Weights of a small GPT-style language model, trained from scratch on English Wikipedia.
Training: a variant of SOAP for these matrices, 588M tokens.
Each number is 500 + 40 x the weight over its row's rms, rounded and kept within 0 to 999. Layers, rows and columns count from 0. Numbers have three digits each. The size before them is the row's rms in percent of the matrix's.

# layer 5 MLP up, 2560x320, rms 0.159, rows 54-140, columns 0-79
094:545471502483550535557489548466528525493467536466537489506494526504461465465556455453477437473506483458580613538489486441468509531561529470554473517456516495451481475481536467446505501562513443593430578437485545540446456449557485448494503478
096:379475488511485423503543486503522493508548479470449470543543489549510454537554493468479481532512534486483447520578535465492523541515473462503491531518597415536528522526512514482504504462527444552475501400563523463528503546477477503478449519
075:505460532508585528514485500519541518497498477543492438471565470506392539534558503499522571550506559466510555498456528459541466506481460480507540485527471535471513395537481561499495510472562589558453483565473522473489523568534516509546444458
100:523552484537529503498509517512472465465483487451518464549476482549505460449528501516512452506482535525506459487440482529450451478482509568495486515498516465419520425454398485541448512409371510427517532525465520543525545488481540466460390400
100:491401435435467509462498524514542495467423566488453563440522481494477491451531531475510473514480501400514522530461517517489490454514564573554551505471522571522560589487504476545538487480452514516479540503531563455473459557579535492555504510
105:454531481462531539475478484556541541460520516489454540511530496480473592493483494494515476464533506516427570526567547496486582521436541514438569530521403543528517511528553522535471480518462475461507507485539489471402527505495497503437468553
103:596504462511395484521531432530518507496499470447516597436499486588507503453418562486500470467505522506454508510517536467550519484489520531487533512534448553455427469515557497542465464506539529482491537519497589501483568499471554533483461537
103:522553478484563478595500531470513468506482455537514501448499474505495513525470432483517508516571492478542529517510500483535493510462469516510463528479516404483499496480498523537543594438507510530471519528476555475507574451509507500527497484
099:488424544510486485515521462539500469459544460469414507476447444563517441484487496497522492504490444486483563527538524469426560522447399492429456443446510554529544494528454559417440451491547479494499445489494527491435493505560474489451456507
106:419477493472518515528471552484446542463522494475486517506488463470558500519483539497531558448485511476469465492505517490533467574525557591496474492511528612474460515500546504514471486461570513463435481469489520467510470603487489460519448471
098:435527478481538502460535484544477474539442475539477454534495526501522444548543476527450533492538473482509587534486472531499500486589557519510477450497478569517541414420415503426540459468508508506460504521527507513498497503509549458541451411
106:465466476460485497509525446547492446548525489524417579530520479420446552487485438532497551526462543478485532530472438582594476489474463559442515473527477457554455531448537472482458488436560504482445443494497492407419522503467505462504433462
105:508541510498549457502512515523505497496446517511495563515462559547461499587580535530531469516454465476431500545493526499535517492473500534529479522495515446469449544470399495530527457493460609493480554588496513536451493502519547571492494481
102:494511482489452532540465474530447517453465549391500556519515453507521496480491487522495505570450529456480571478549475516566451451471452514501526501566439439420569552452530465489503529485497425527488540451461493534473452484428497553492506501
101:517486496487553489500498496535540475527525492594572497482541458519535559523536526473418456524549442574517475557514482481567565530526492441451493478491444612566472494563469486459579511493531506485466566521495507536396579441492463473438506575
096:472529521449448427472507488511448522498504530492501521508475507497483496500496579409436511494548478510517484511551544544480456554459528604489503493610515425565475611397509462487516533497405480548440519515524481500516515438524496546493458530
094:619465451489519497594506523463474510531514532512456537489437377475463507518444483514474468403536458468525467553494561477568533487517528578511526475524538501546514517497494547430504474499562511482489458599570583443522579513489473484460573551
093:540482551530488498524502490501523487459450526491551488459487513527570516548498436503604540488475561507520560503487440483501542508473480535514504474482500464567557423536439532571509498498525547432545495537408427543520529502503495478481454428
095:502496512524457482482477443537488425510479522463476493495577571504485472501547527510521516582536546515454488498442555527505521556460546513496495526435452428484485488504461534459427482564512453528543525572471539482525541473540515486476500571
103:513499472579534448538561518595485534506579522520506439514514484569496404497461474503516521482557447473525587486516439506519445452544563499474439494474521532528491490535474462512472512527487490484511447544470522493519560476466484523465446461
107:545551449543484469442560506604541506516456517412487505515485452488550528500468467503486508413494484507437494532542404539440488523532507513520451439514485496505548505539524504551497467525518494501526460498551504522424452566505494503489508483
104:539575481553518498451526549555561476476470476478554495542501390501553508605468559482483504480496471434543569524521547489485409427484457518504525474526604434457541469530507573450454463488593448459475552501534483480531592506478525548495463521
097:517545547490533464447527496494512573441507548514470437504493534467492455456528489486500456505539537547508519545502509530476535472483491555473533503502530463547463538485466496529626493462541553486474529518463569477526539502530532500540498486
101:511482514541478525503535571545498551526479500572479543540474456431499522505486578510515510535554489478449491568581510538512464511539512469489459507547476533521457481495483499539436460543553499401541515534467526485549478485546469488546492541
097:572515524450550517546483516545453519530476464509488526509561510554443452495466452510486462540511486500520446455499567536447528533533556513394520431567479490526594567476373530475502555452534512475543420470439513493476470594506467520470572471
104:595490468512501536497491513428540458492491505528566483491508517485492554489483538451469513499511527574491508505504509543502460504512440478478505466537542549470500487539427512458510541556536459510475507481440485516490499509476520454531428461
096:528528477503522493494505535431505401469473524536512463508545542555555504452549526527416535420477501490471486553436475533449491480437508453416559535500469454479441445428505570458487548422448495565461486477485485529513530477484520466469459534
118:522540506534512512573513533457522450444502532509536536504441496515490501529505496460490474455481514484532521483504493486443482518491519507448586468487517392476513475507534571454445474569514530516476502439568496455503600537489549478496511554
104:543569545496481476565512491563494564485521470411484498558472532512491521558517490455445594491440425470512481473511522491544510454488410519513509503492532501461505471488448472542448514504490520426532480504442519581456498495539474554448476462
122:570519516514534526513540557500456482496524494468501469546511500597520543530516489506562485484517465461422517570490589505463455529433516459413465440501563512488591513430438536534538502517542549551543495443497502518473510564477546519537424433
093:532506473601505548471522415488486474453490519486474508463480470513514491469480508491487550467555544511453536460474483560520505541481503515515516536494580535407506456520463528504490476530527510457556393473487539483555527471414520513489602494
101:530550496496519540559459453516495478468521461475484472515464493461492530545545475439516531458592520478504503440558476502453486442499490421453457481527541458509483511521553538421439483485537502516536496496492506490529519535422562446488451545
103:415481446431527511496548571520530497508520536519504564524579449522548497541544467528532547471439526549581551511524506515500538566550504533605444506519485569537520522468513444399509484436541482443490450501576520536494452470555528475505482428
106:443499494473506533434386535503461525529509538520494555487432488513531465570468516522511510483451521518470510527515509583519475581490430484447426479572507571524520485562470538533507494586511593465458500442510474554488452522505429516516518494
098:497447535513419555513532475515570488521492419484577555534474553580445513568540496514451502519549518540604497506447444475461475577462471531486559471580479412517454503566467533464438487493463559454577500405513500508497534483506508471583525480
111:481435488531505395499512490520424515452556513444496526477520500523535482565482491443498524486498568483547552540519409505608543440427499492483441460541470538508572481499467531495506483449557434501563556501493607553491531458521457422465491449
101:490442539502492489556514440537522551431433590498494565530470495557508474445515546500475449518479556441521530473508521492480486473506469508456507464492502470513490450494503502554507489542597521529468512426422443509519475550476490469540522463
099:515532532547568525449505461493446508469461477474479484499514568540470488466451498412504480558540531546493489502458502505503518506451587461468438517488565482452542454485462484506477531501528549465474511504471609496525479530439527528436496593
091:496517489503513550504503499488522488534546454482574534584518457515501498420491460495534442527479577488524454528495575506460549578444474513442507568486500551495438498521477529515530495479568546427574464504502466429475476541603503523460487479
106:552435543488478482525496522460512501530512483402494498574492437479416520518437539488470538452519503532502541491484548513513485496370483555462508526513491427509477469583459491454434518478494538454510460500459574457545472402503491568499601455
106:579449482544472482483551564482507517526481458460463516453550512533580497494498509487438473492493532573572457529528491504479522526456521511445454507424567482449529506546492459473525526452546572495576461478525477567537443532483486493510511586
100:475560517438479519497488540485482535497448541562510481529521485463545571549441516577551476463444504501569520526499502496380531518454508542484518491494467485481489497510506474548492529445487503463526506520493482522556493480491551512591439493
103:518521470455533493514456536488474502453490483457456443525561430496450583527430503498517500478483483554463528510533559532493501470447442511437522495567550515475551513480456459533505521557570526448454509537510513498485545431528496547399486489
104:539549461540523469522492417547511422489547578576506491555487442533441516450532473549496516494586491442508508560526578485488483492483527486431542483513480477435475459422486500558486505481513477513496528486554503404508523496498523546541505522
087:537581513499534478526488491519579568493533509451520511509529481503522528484474547400499476538497471558417519513536504471486449500424480456457470465561446496563508500386491467482478510440507490593491598479514477454423461533524525463474474538
103:433508501527516488462471519499555492472476494542475504489527421462465550477505465558515524458472475542552518542445551485572480471504484488473513480503441450465545502484569496495451494439526465543512542473554529498489425490550462513551547447
094:510415558482465451556465486458531466536544504487432512544537490490465470571454455531504512499550505474519495555479452470496446468433419483478463455493495474536452483554506536488490591475522555506522446552517583575493534392468486459526438579
099:461497505523535527543554532507521447529523531540534506464513414463537400570474516540534520408477497486467495537443498471485473510473443470442420551493472463449448435435408585561516532442537504529483540514499491518493483440433501529452562462
111:502525549458463482546532465507535594580474486558474509520531519545464551470519535457527538533497504504473461446578479525498531474541472540463492499509507525437554504527568477552550553472527496497532526539459556518479546537495405495542517567
095:536480446520474511481402535440489457481457540495515514518537527519503453536516552569542465473411540545475486509472480508505535457477521560504500489488513477444489509479534524556426454537481496499520551554507422536464500485447470587479498476
103:528505575511461471503481541420539481458507492422442508465538519517488507483499572494405520512508521397466440553500438578420522580528426520497518457485543489519490434468519460509464482507409500407515507514427505423457473489500518501494516527
096:492476503454513505547457522450476497416497456472551509499464446467497507511549464495483529553474433459553478463509543537551477444516550565430461479459533475512508411519508460491468450537454512503498537484486424457493522492524516546486508508
087:509425533585474549504498504546589495463470516573519450468483449493494537499478452503546519493481530517409535501517456419500530530516445452506492474513464494524483546509523416437475527527478492507476552475481542483541541442522542392375504470
087:558527434471478471462517548539448550534508522477458513454506555489505524490424469521496476458598529500570544499444563465504481451520508442476466542457507495473538498462582544537564525506439527495519488535441542484474545505543531457505434521
101:502492463540530476557511494398533486551498530483517489429499430544508446526488514458526532426449490382532496456540473470494478540497487519496467452502504530496500566487468440429446456473477469505509498561489543554468519521536401463574456539
095:538449530491481436430446516433491528531491481519487536490542463555473449466489531476555469492489514527494515555551472574434502462508469541567456460436481479569523487503466487507508510439575544520523532450473521453475513542512523462483550512
104:475458490507514474521485487490435457510449477542490491518487554459543486470515537555501447497546496446473530504464467466487503476469547527556454504526491514501535550503503485443591494519518529493561471496524519564481455522567469533543486473
097:529499393518445500508547535548512488547507528508530487495530510545498436501498530564479460518506588480510467532522517564463526485541456457428533488407515508439455520445457513450531458511522460501501474510479509484427448476528525435444454545
105:472566394481476500505487431602519416492512534502501501490601518495591564503517509493570517454480512459552468516468459384547535536472510469517494487488413527525498497474473503525608459477469558494479481496506523506502545476512508508475499512
090:501514477510465446491508519563462552533436456560479558555543494498529462470528500476482513558464463527540470482417486489499488517522476554409434530510435515428505488468525640474402544511512588509494445553527467479535505588509526488484532473
101:483554488559459468473488450482502522528484495552527568547514509455528518469514430420528496511437486517495492487426543552529528517495512520481472495537502569484515492530507479495421505512600486516498451471522534454484447499484523469569464500
105:497547470553416474569488496470504509522560469506532575500476479470519490490538419494524565483497528429502443515543525435501509437503495535537500533496539508512512549532483451467426495517530529478504412437470527534455453517457508557508518497
098:491504555530523464483536450501435397578523505502510529510517466446463470488478479586533502511372447539459473534578497471487526450490550533505579501459473510534504506523515517530466449501572506572524481520504534564518499493567516461545551527
105:471420517502526441546541507573520488496468466428509483550487500475474429563461476468519531508498456469513449484490467497592538550550516451570524546609493446519511483456481442537519510499511538519536480505518532532550570543492518456527478485
102:584538462553507516468557477487448525480514512559543528418518509458499492397470530462458509536510555450441506528491550521508528497553436540482539446393491504513493451468431490546495537448523485411480474460514501524459523514533549457528540543
098:489498511499498471502522432433463425511519485519481479503504521467487512497507485458509533518517564474452446573541511497480505543467522478519530459546463492440529491586448557496487565489490521511534465443489520501540419471418534484501607523
098:534558435528517439503510499557444517560476487535564564523480472478496508495546598447439495480506531486545464437443490477442546489529488521499467460489509513505448475489462480510510488512542482423554491551441546526461535464563491534485487464
103:563485518451467516561503511559509475444440481446503464519521446486522497527520525523493548478550493503574541507505436474576574514457507465420546496484492440504486445461503535530471541452460515464557517511507559477543458485552487556507588519
092:490569442531499448441500546515577548412548523442515494479515520485434500543477481488497552421535496466457516488471466613521440464509472486479479513411536487424491586500483516506574478567526471467440468493511527457461495497526503564472474509
104:477443513471584525499475459438485450424517553585519466459482448545501514489534536514505525544507567511495430507474489519559484443461528546528512524515532560519534554540500532462537551472537524461482467517500497536518469522488558518437444513
099:460627569431491563485501551448577437576578418515533494531508504496461468530541456520496467477501566550454521558530441519487460523532527505514536470526485452437430523513428490489487510494506479551496514471610477526533510473498517512520508510
097:467487459508561524504500585457489460478471567550492461541485496499464517465513534501454506537491515530457488442470475487476454445485473552513558532495481372468470521453460500482518501551554495444493495493549479424470502505492451513532494444
103:508499450525508498500466489496504500507441478484505489463533528540412516484495581495484495475525524553502418505493509500510510488554532496504497481593428505516544445458525498506518435484506519520510593502547480544627541490480538432450601488
096:448473493478483504499501521500547536522445587477497497491449440437541437481528493425518526468476548500526456540482499481550589404529518499440482518565509462466490509537507488500475502493487557545459445387512521541561481511451498493499485469
079:467451503464509432512471489552462533488492519490480479460539451465478402420494473542475590453495527514458513473542449531469513484530489488510532516459534537544508540507489499525501482546522522533476593500483432457519557465468440532496465490
096:513538480515495569541543452480512515480527447481498520474463537482538512465470529449459550510475529454457513481494541461574456501454404513472446436557441518474477524531482529486389529523535547491557495609500518518497499549559607464468574520
105:521509430529450560512500527502492572463492469505505454444490607536502529507513506478494488515561530563584470457546459399495521475503518476497457536543532531502529540495475464466456508475533531449529544524525493513481539601553429482457478478
102:519473551434459472477475540464573493470523503501489546500490508623483485480562570500468580474534568544491488460537527533505478578537493541491540531527468500531426467574495553511538466475629601496537501568481522499491508497505534488476556492
101:477624520491551465491543530451568503516516489442504557446541459524594537470595511403555528562573492474404472466480553565452482514529441467505424470508548525519501500476480540500563536509422490450567563456525513525520487477495493466502474496
105:520449518453488398439434559508514547485563561515466481483551522558481508536483472561456457479568484509486404506478507467450423514615471552519487562438472508410417549442544506489523562550478502482485491535508472489567518496498495475536459480
103:574488562473559442516532474610502496466546514486424539504522467484540566431452488507491555489541507434424526524484476435599478428515456483557546502466488500475485487518485466471535520501537568479490513486514461506423528485476514521494527462
108:439474469531480549560490468498505570507514551439558448542408456453547505540522488503446527472445482537517557483514443486460520487505475503454481467576516438501498529403469499467465474490452447523492455494510495494478487441541499496476467462
096:574489515463423497482521541527469492552468475552468509491536462449527518545521535423407525579525510489492528476509533548522537533551531523431511537504589472536470542568486479566476488540439551515453514438455459458455488433499546482514467536
098:556565430505472489486549548540483427477506508494465499470416543485518496529495476528572438467541547556503454566453491461514462521470413458512494435451503596506530528561519482534465519477552553536536483491457577538510486521491470534531475481
095:471511477494479499484532450542544518520562511480505430466519516581372503495480491454494523402567554421515540476458542492480549527460481491504534431598530485496557484539514496424527547497518539472477547532516509525554467577462489499549463547
100:497532400538583494505426487517460508486500544528509560511580538479537489487526492485475552462446533525517571475518513537483528444494474538506397567517487537492507528484518495468554545569511444540479537469495517514575494459484512524458477545
108:513508450463579512484516503548573511509526437497552502509467499472516445534402483503466440440555437513588471554476445530529546536499525483561442459501456503468496462491503530470545528451552569480502506496520525547510543472510494560475537516
# layer 5 MLP down (transposed), 2560x320, rms 0.133, rows 54-139, columns 0-79
080:452478527537500494413495471480443501516572482478540501472537464504463534527500497543489559552437506469456473524500511507464542533547437515539541456475504546596534507537485510530501524455564509444479436567441512469509457494481503532527480530
091:520476515533410485574542414512467525532485488432559482434511531506490562453482472506507594581552411521463458451465513553475496552526476471528497527505448546484417508502508566571456541529492531495485479519518460538569446459483556560449508476
086:543519493442516502508472570526482470486481552470513542500438465517538475482457540557475437428547462527505490564580452514473487530499530550548512524412497449567466570501455550501536452519476378461481528419572483479510477531432480497459495553
094:392496505448432449530507473507442423500489483481581455526530582493483515479489520568499558514537497514536516494561450541595534511645481463420519491594443530509438466506459508503408489488543524528519530498495514457540516472504526567510504530
105:510507514516466569484543555595489514467433549540431469508432569489515457455577563415608532521490494425463575519490586511424451469506563520526507523510511519515565614560549466488547440455490474493528532426576458513493575496520496491500521555
103:504481523439533516431494440437586481504440491507447538587508482562411526535407476517612474520527496440523509533516500474459510481408493499480520451476449542477519509503563530502420510464541493458542481466544447435428487556480466558457515566
109:420449491451475493537587501458535503473448544547512495486449470469403465441564503411480488457494500489508447519542435459465459443471527500551510476533457499441487561522478458467522480499561463512529494535492483501483527416522454549493481538
103:439532510513521536483488492451525527520510453512543585537596492523543500522503512542464536475494481552492475499485487531553481497489578510464520499503644493475503465427475431549515417459419588522469479522516449502456456492500475484422530415
100:462520586479461506513504496496511477461508482462454482401447575534482457497511552443474539522442513530474479509547470511481499461534482519533460534500552559484562518545545552478451515489563422454521465536476490470452499451458508544508496504
128:507456477488544478509564533595469487458496509478455482435468513526472500471517523503505542514485541483492500539539456538465480508495470587411494500528527591470471462529574570482551497450516498574434523484472505467509499542568372487511497467
090:523521526519498441511530486430456512572458546447401568529422538447522441522487483498532479503500462508413461428515561526437477485459475493517519520559483532584474501475438502523471513502531480502503500571505447457477536504484519537521486425
113:416529504525453470542546526502501545535516487443456487540415492470479537432490408498477489533529564500570482556516503530498531515552461495432515521491550544530471550436461483419510447474452450455465543461508523546507561447472440513450500475
100:463523444467528515462506473493467551477447417500442472413523477464583489514505558486492479523483580474564444451497482489470585500429559423560489479462503518533470522523555542510530592504552576506479448506530415526525534437515451505498466517
093:529468463422436545508421577490555446525450469533485420462485468555485441473564524528502488548495427542514507484428559489550490539493454455504458529506543459545450483450499466432565407497437561508532515504472486529495526504501533488515546449
107:520509497521479503511518463510541520560512535410562517481568520487487486517572540402466446538518513469493475573447491542517516508526577522515491471505471514508430547505519512397573485503564514457487491471532445517441639395477556481459527568
093:474488515508507475505496462452563460545501523535528522519470508543415501430534497490470449526503558560499540500535539429547538457580462388518504438422527447449490444529512457517554451495536479491522502491481502513490504495436573577510447478
103:495531501503518480548592516425426511499550499556514559493558482511574459428424438422557491564528489475534534549455543533516517481531454532511581482445538512547522523509418448539557451474458522500463525473492488456489479506431572520517466493
092:492465569519490519541470413444480446567542501476513540540460495553550463520482535473503465458576498523496519546538522409500542489445516487504513468456487500509587529456472565525543494485473464529498550538509494490518550474481503496460564524
083:536554598483449437504529496452523394487524542504531453469511518459495467425487441526504499497543596448435510514560496563515592489501473513448511592438463469485495479477486573544490473497549422485481547510382553489541521475481542525505466502
099:509416484580537476501481549533520473517534498472479502565486546514543579496496514442506563505479471482457580519528507442483458516483500546447569489543564525505441453506530527508500567491448500480456441520519454539515537503440538542547469564
106:503475545526471500527535450520519519511522545464451475517465448448560434410421516491463528468530473515462499510417435449506502462524476496396528580489464523503554529487566545507463564531519474526456513500529535414489505555441502515491480439
087:529480500519579541456491536541523510521553505493467517479557521555493493519479470523516501506528512521526557490536482506580492473518447428562412528470444496495472491490525441530528496512487507516510457567511529467507445458465488501462521491
102:454556388457473527594492460453542537524540500483523542508514409561501570571509468475440585558480554427553473458486451524451507505484503477504491523415441485462467494500545503424450502506499488479548462509523477512433513521497457518427499524
089:518535468477531441456475552429578504437497491476519507481446511527512533446518460447545436445497426532525466491523493479520567483503456469541501536444496459504538522565466472512531547580487471529508491549508553440517507565474498506513495475
099:536495492480568523591499537565430553532553466498444524517522511511495450531471440458526426492484581431515384472539522504495555549499500511504494471479555483537504541494477491495451559501538476475529454488479497615456479483506453602468554564
097:408429454473521498478485519414458562531476472574564497544471488517465463439496466430493464485512462551538511554525541609486484458595435476485432516498532524483549452514533463458526515456477472397448443492484469536471494464501457444527410487
096:500490561493465543454483500497491523467509538471494507475514486501496498407440508483570473501477464505472467530573428486588530528560552500510459504464435544461586505549541480495532470510538453514445487493493429461508501511433516550481506464
126:588520479480550408501457434506537503506506560572471531570462465546519520497515480517498468504522479482466560472556488510494565491477478455487457507514544520496486463536487510549483464534526517482459486503478510467524498457465475557528558504
098:550563502477547471545493486511469511538543454428509453528469564412468542500546504420462567433448480456525522499520535475477501465495442458543555470471522504532503493536516544513444494551473495522472533457464495507586427515457565528460556518
133:511467517498529509450579522504565496462514485499560523527482458570449481471457476543523444538455473470500488546487544497487505550478510472406477466454543486503538488438469540546523505528477459575500517539443404557472507573465489485499455467
092:440524450498530525522475513478526526517535550522521459494584455541501518449533520507461475451453384480443489573487539490483474522511518493436490484546458482453488508430501525571512451468542548506437580483489425482505517512455468465560435488
097:503500496519455552487496528457520475469477511450555528572480448504513510492515503474461493466482509529551486473565546486546504438545478487491537482497540478451527454509529479482497469474533427485565526469508529515439503522496463545586454506
088:480518517514483487473496506546503511458560481462483442524505438537510423453503488523532499488507507439497463527499480494532523523569530478514533489440509507528570531457541484494405488545453561444470456531492530495559471520503542531533499494
104:521529498529481531479486497503510475586446439507493519513552486529513420507525573534516561531497510632517493528522489474508477496451456491568499511539407554447510464507473481465507458510555516450484500512507508464487560533459467464457559452
094:549447542525438476479450556471531446471489561565488541489483558520436586496466463511409459495498600488549515463523461421507459555524460580511559478562532502530518417515572502562497466480409448500485534563468484434517600515465448574484454488
101:516521471505503498459538500521519511515597553521515461505591510456488567528499553525529503480510510539488513520547511571514511536446509470483507509544494486463510522464538520511529508466544521578491525478586478486509465508513439490449527508
098:475458561532536435418570406501539504555571517521470492494456517529530486517533467525525495400471495503527417487492453559560580472520526476478471506501520467536542486563587479498476504587522515460495550518489475518492514519485558543476559409
094:594480424483453545470451418474453577530441460572511567493567439494516517521478519561541464537524471497440519491481551485512512488498503502524516575460562451486507532518449524524559548550473496483476487485511489471523483446545518494479578464
099:481481449464495388441586468561406462510602490580602456600458440515453469435514443441497496545492503483507416542451498484489521475511458531459484536496460539526505518513487549468473501475472481475544442566462523564460461529522521521424518467
104:491501484418537539427474529509540488454495451516540509556512520459470464404495500455476481508516491549476516469566508601456497478506462541485460528543416495490395514511552489495566492485456524426519484442497513460520460498488454516502494507
108:585535526515452428523528404514488496430532506511475533486485460530519443511514524437470502487505532503534458539532536473581479465468499574458518458459473480523541630542482470493500515505474555461566498516516560491425553457549433500518503498
101:455493486474502487546576463541505477565501495507512521440442535485498564530525453537522563503454519481459505512488597543459477451501520512466506474595558499470459464465496541540467420520508463545468552504490419538506405552541500538465506498
096:497514425474548517526438436508546482487477486495448433524590475464454535525456460448481526472502531497535500577517484497429491487526486454503506529469478572529469512460467463449502445498493484446478494543605476456508526436530478581462547466
096:488459516489434561497472431483524512508498449535525495490440506563511457492475484571496503479443518557461498458426516513543571487546544539548490536441487495463451453505519531455529497562479436530481534484533530548476559583500485513461518474
086:477533546565463501481499524426428493492484521544446555458474525492503472445503496482473454529496454526489520491531478519556570494537529454524562519486506511534497517485491465372548478612515562497536477547484512517521468473489516541497484534
115:503495506498549545510393537458498495545517502547509410478478421549490436482494537442433456517503523468562563511553476536523531516516538472454533545501512508510546488457485478502507540504501488615517495511533528457523461485527533502501516475
091:571529503581451504480517492443465449520512442461478525451459492409545515499504496471504482491489505510470460464576487449448510507526576489467530567542499515479508480518511479472537543566512477510485488456466488489512521518471575522536498538
087:505530521523487517493448506488474586460494481441528468562463586492527485464512497494537419471515507500498463468476507482571562542524477524539554476502537487458536511487634483494575459473538498533496492526523516495510494530434493468530375568
115:464535587558540497539596405496553544499514444494517513485476563528560528471488470412580433483506502536507466479535506525481553487511568576509537509495592442516507477574502454486509562496512503512451505538553481495469474555495460443460481518
082:594505459525494463470561484505474458509480498539441496494483544529577518518535506488515453497435542445528508547474442348517469518469565495492435498525458477487517535564448513448510438476528557534484487487523536488465505520474560467517454498
103:550485542473522450460504592450542506487493557467488507454514456521519490497525516475490504517549496522507548517532569481485434433531462465484493436544528426511488515473416521526511586520490568520494528497450551489573493501514512497555496526
093:437399590449524515485611505517556494445603535596520462500461477476556446458478492477484484489479528549428547505532488481513436464504489581501506500502509499572515523551540439491493502534530462562486474463480533517486579424447499536488518573
097:448516515408514439479508495420536457472517496483503396524438532479465503455489461388558511491443460577588546490493514540490494533459529516513543477489505484595519525463458490534524521561491527525422512492481463449509472542521504490472480480
086:436469532454546564542507420494518462458535478493565533544406503485500530466434534520468487486458505489475493561505540509463460492478456553419496433449482490464499411534454462503522510590459506542445509535545477464522497528482550517575486517
105:516451492534504502480510487494468436517436466527560548474528573517521592589481514507512549452496573470477526549500494543518484580520477522532504512511439483525469529467520428494463443482478490462397488534475474448486498469506425568469433407
094:477440419522490492465469522485412539485472439490475570493498504571469483444489555576518424505468516485496421442530467528496535515498430512569480546490503428594504500493522509491483502494490561471521565477407439541542505475484499489421480509
107:468487506554494510444512505507580554483482531454444511474495495580531510488503496589487518518490498447460472527495456558501460484521536567447496504484486565407508468520591474534444526480471492489508504560523505507503554466452542487487484514
101:471476544496509460505406412438488544480577501490516544526506468518485522443517482554488488460508481503492446533589465469513516513506479529493434487494462477547532404490558470539452499619551482475389484510445547482570529510446534452469443487
110:484455526499537520501446457535495505497491534446515506531549527493562540534508535506483426466514531428509488537457535502539454511516481523542403538535437517520525439478606475534502478539457465474600560489482535485534464424448447470510583438
088:488451515488537472560481519502432531559546436489511542512486460521536466473553560512472463551455365601489474504484475491445484567491517513483465568492582528534565522430500509547572475580435487507502468526541556514472454587433492526483462546
105:462473611474469533465472419470523593482548468534472477489441511474466518453595511496505503462529537512522500458534485503475519546541524517504487501504527511496577473507520485499520490515433456506495455465421492497536577428544502445510584532
112:434510437484472494505504482536510504469510505493502534530470491569480473487488457517498478544472484506544512563494544589510462499534584473466474560547541544471443492521502445586509540511525536483518491538518481564517513470523503535521467555
099:513491469479494522458473509453412549527465460436489424427444442536550509455487428509528543484474521525544422546575514437521503479544478526591566484576563537564553499484403534544553529507515501474500495558476498555466554485512502523492534529
105:397516543492538496490506485540548494426526478434520425508495505519473531531468514439514500509476462571551515459475638461493466458476500516471471509544516457570567516496491484525491514537545498499496513500530503471477578510587486490445523505
094:474391569482482454514443526440566421472551485476550499489460514544512543485506503599545482519517446468500409461512463486529590556461490573471489541519479405574553524488483386488519453520512557466524574457453565530427508479498465484486470477
094:450547518546459446528462533470495595584482508484441446505496469605490492461490489450542518556544554554507487562433478521556579502534496507492631456420442448583447500446517541484506477530504491479505502545452537446485527461452464488476472485
087:518486543499484454461520472533436405471536515495486495543437482480469468471457423531530474472498484507501410552488470470496451534505491489474522553502566506529530499451542463482427490523507459479462472565579567476566494527518499482511502482
102:507451560446428523503467516540495537537443588536483564493542552565465521471400493515481538442430545530536520487485460514479465532436483500517463583474520509551378511562482485493547482554525517582440506464517531517424515492521521490533620505
099:488436523571514509503486483569498530581538524480480503505537502469441490501518564520541423442475510488508450500456501569536505490536511564516443552430481491458541531522519445501588551525526446539515515493557483489512545515543490533495508478
091:528490494519574550482526487502520391450390503517498468506505400507541518484440480550483554549545526525461439498469495544494536463504584516539518492471514452475466401513488447515547470499445468502480515488464548381521489491576496520478487536
109:499422437552507468534532504524439552440428540452521481497515567477553470509519515529575534478530436458528478431497490523537480496455494485420474476499557576475552553511546500491523525490447521477460428480403486509458488513448506535439518526
092:497433528538471487437549459437475470521523511539492510495515517512569503504531470471461502470440485495536487536477516444490536513538493511546523450527484531482458463435521516472542486469507460414495484528521466479508504435485485474491519546
107:424464515519527495507536471496427541512514503461538533496541498453400459477532557524471473504447488554502493556549525517553519529467498463443483505547481527445511511505488530455510514479500518495475560438523499455582460518476499444480581484
096:516546427501510468461476425515493483524556463485514464563548535482523461484550504517476497532556507527511563530420494502519561542560500530512531512474557488497450441479541471523439512453513505515533499490482558468540482438521475535596482530
079:510568558508488550420516532435552488524536521533539555489422501504536560535495516389534403534504460496491462547453482449554564504514508492488511496447480505508502492525502521444532482489460455501534455498499552518543481489506556524502506480
087:526571554523504456548493443435471577504508515464420501524480444413442522485481520393455530548526490565476460517506467576482586527513547496570422479416434515530569494565465500509545564488485525529516467516526526517536477555591524468484508481
115:442404507521490461520524532468475540460505552498516439478475537483526520527530509389545496475501494475537502460455485461440484513484495522458481552492495561527574526563536497474560495517533539489522537473496408455519532548484518537461508448
106:535439560448481436545477499538438528556444500469454516431458508583453485496511562413554574469538531474464492518473506538473600468540521491554505493554462518509451484561538488510550423561514558509509467504573488478536415485463545484453510524
105:475547524516473530441373477468484534476458523427522510474439460556584605549494466495492519533484433455491515490485581487431461549458508525503545516481444536542511484469544565569453432424506558593480527509478477573526508406473392476513521518
120:515590519566483434453423506535512513474437564463537555565509453544489498607507550545519489493472482576514489530510501549506510542504516561527534541514468523464482498452504478507555570459544486446536460432485506572440518471547469486521554501
103:491500548545522463414479451452500478491492531460574557557501482536508585529513400479510556516471486484477486521543508485504517480564519510511480487452592487543531563540517501496596471490534534450580495446479511579529532535483522485538480542
101:524485545508492482393554478496496484525483479527477424491513460504498528557496531462575471447480494498502527522511467395546487504508500422501533439505472540492555431558507547480534546543595492448476518548476481532540474492525496518505529429
083:538557499509524493522493462526506491454529422483513503454486502449565520520545506544568532430517474512481514476459476516526433476558466424478484482574467470550417454427499468500514554437473561473537460484544466552541470592532436446454411448
090:500474500493494428431497473520504490496515557497528515409435549520524506503504474553636510486510448466480500552459448392500594525469454522466481582471521518469565478556576562509468504471475467419491532500453469589550513437470482536488463439
091:497492494478579449514491518517482489526515449543513471516455477524509537522425464493565466441498530498541507440496506495510538494520501430504516455455520457568526503515521496438525547397468480440434494504511556521467559494543494520555442530
097:537469446524539483454457547481533473517513473550474535538542449526559567494502482529414573454524438504529446589476471544552563500542509509541489494555524541533573379484613478524538547525407444501477548543576511472560457373529449475446501522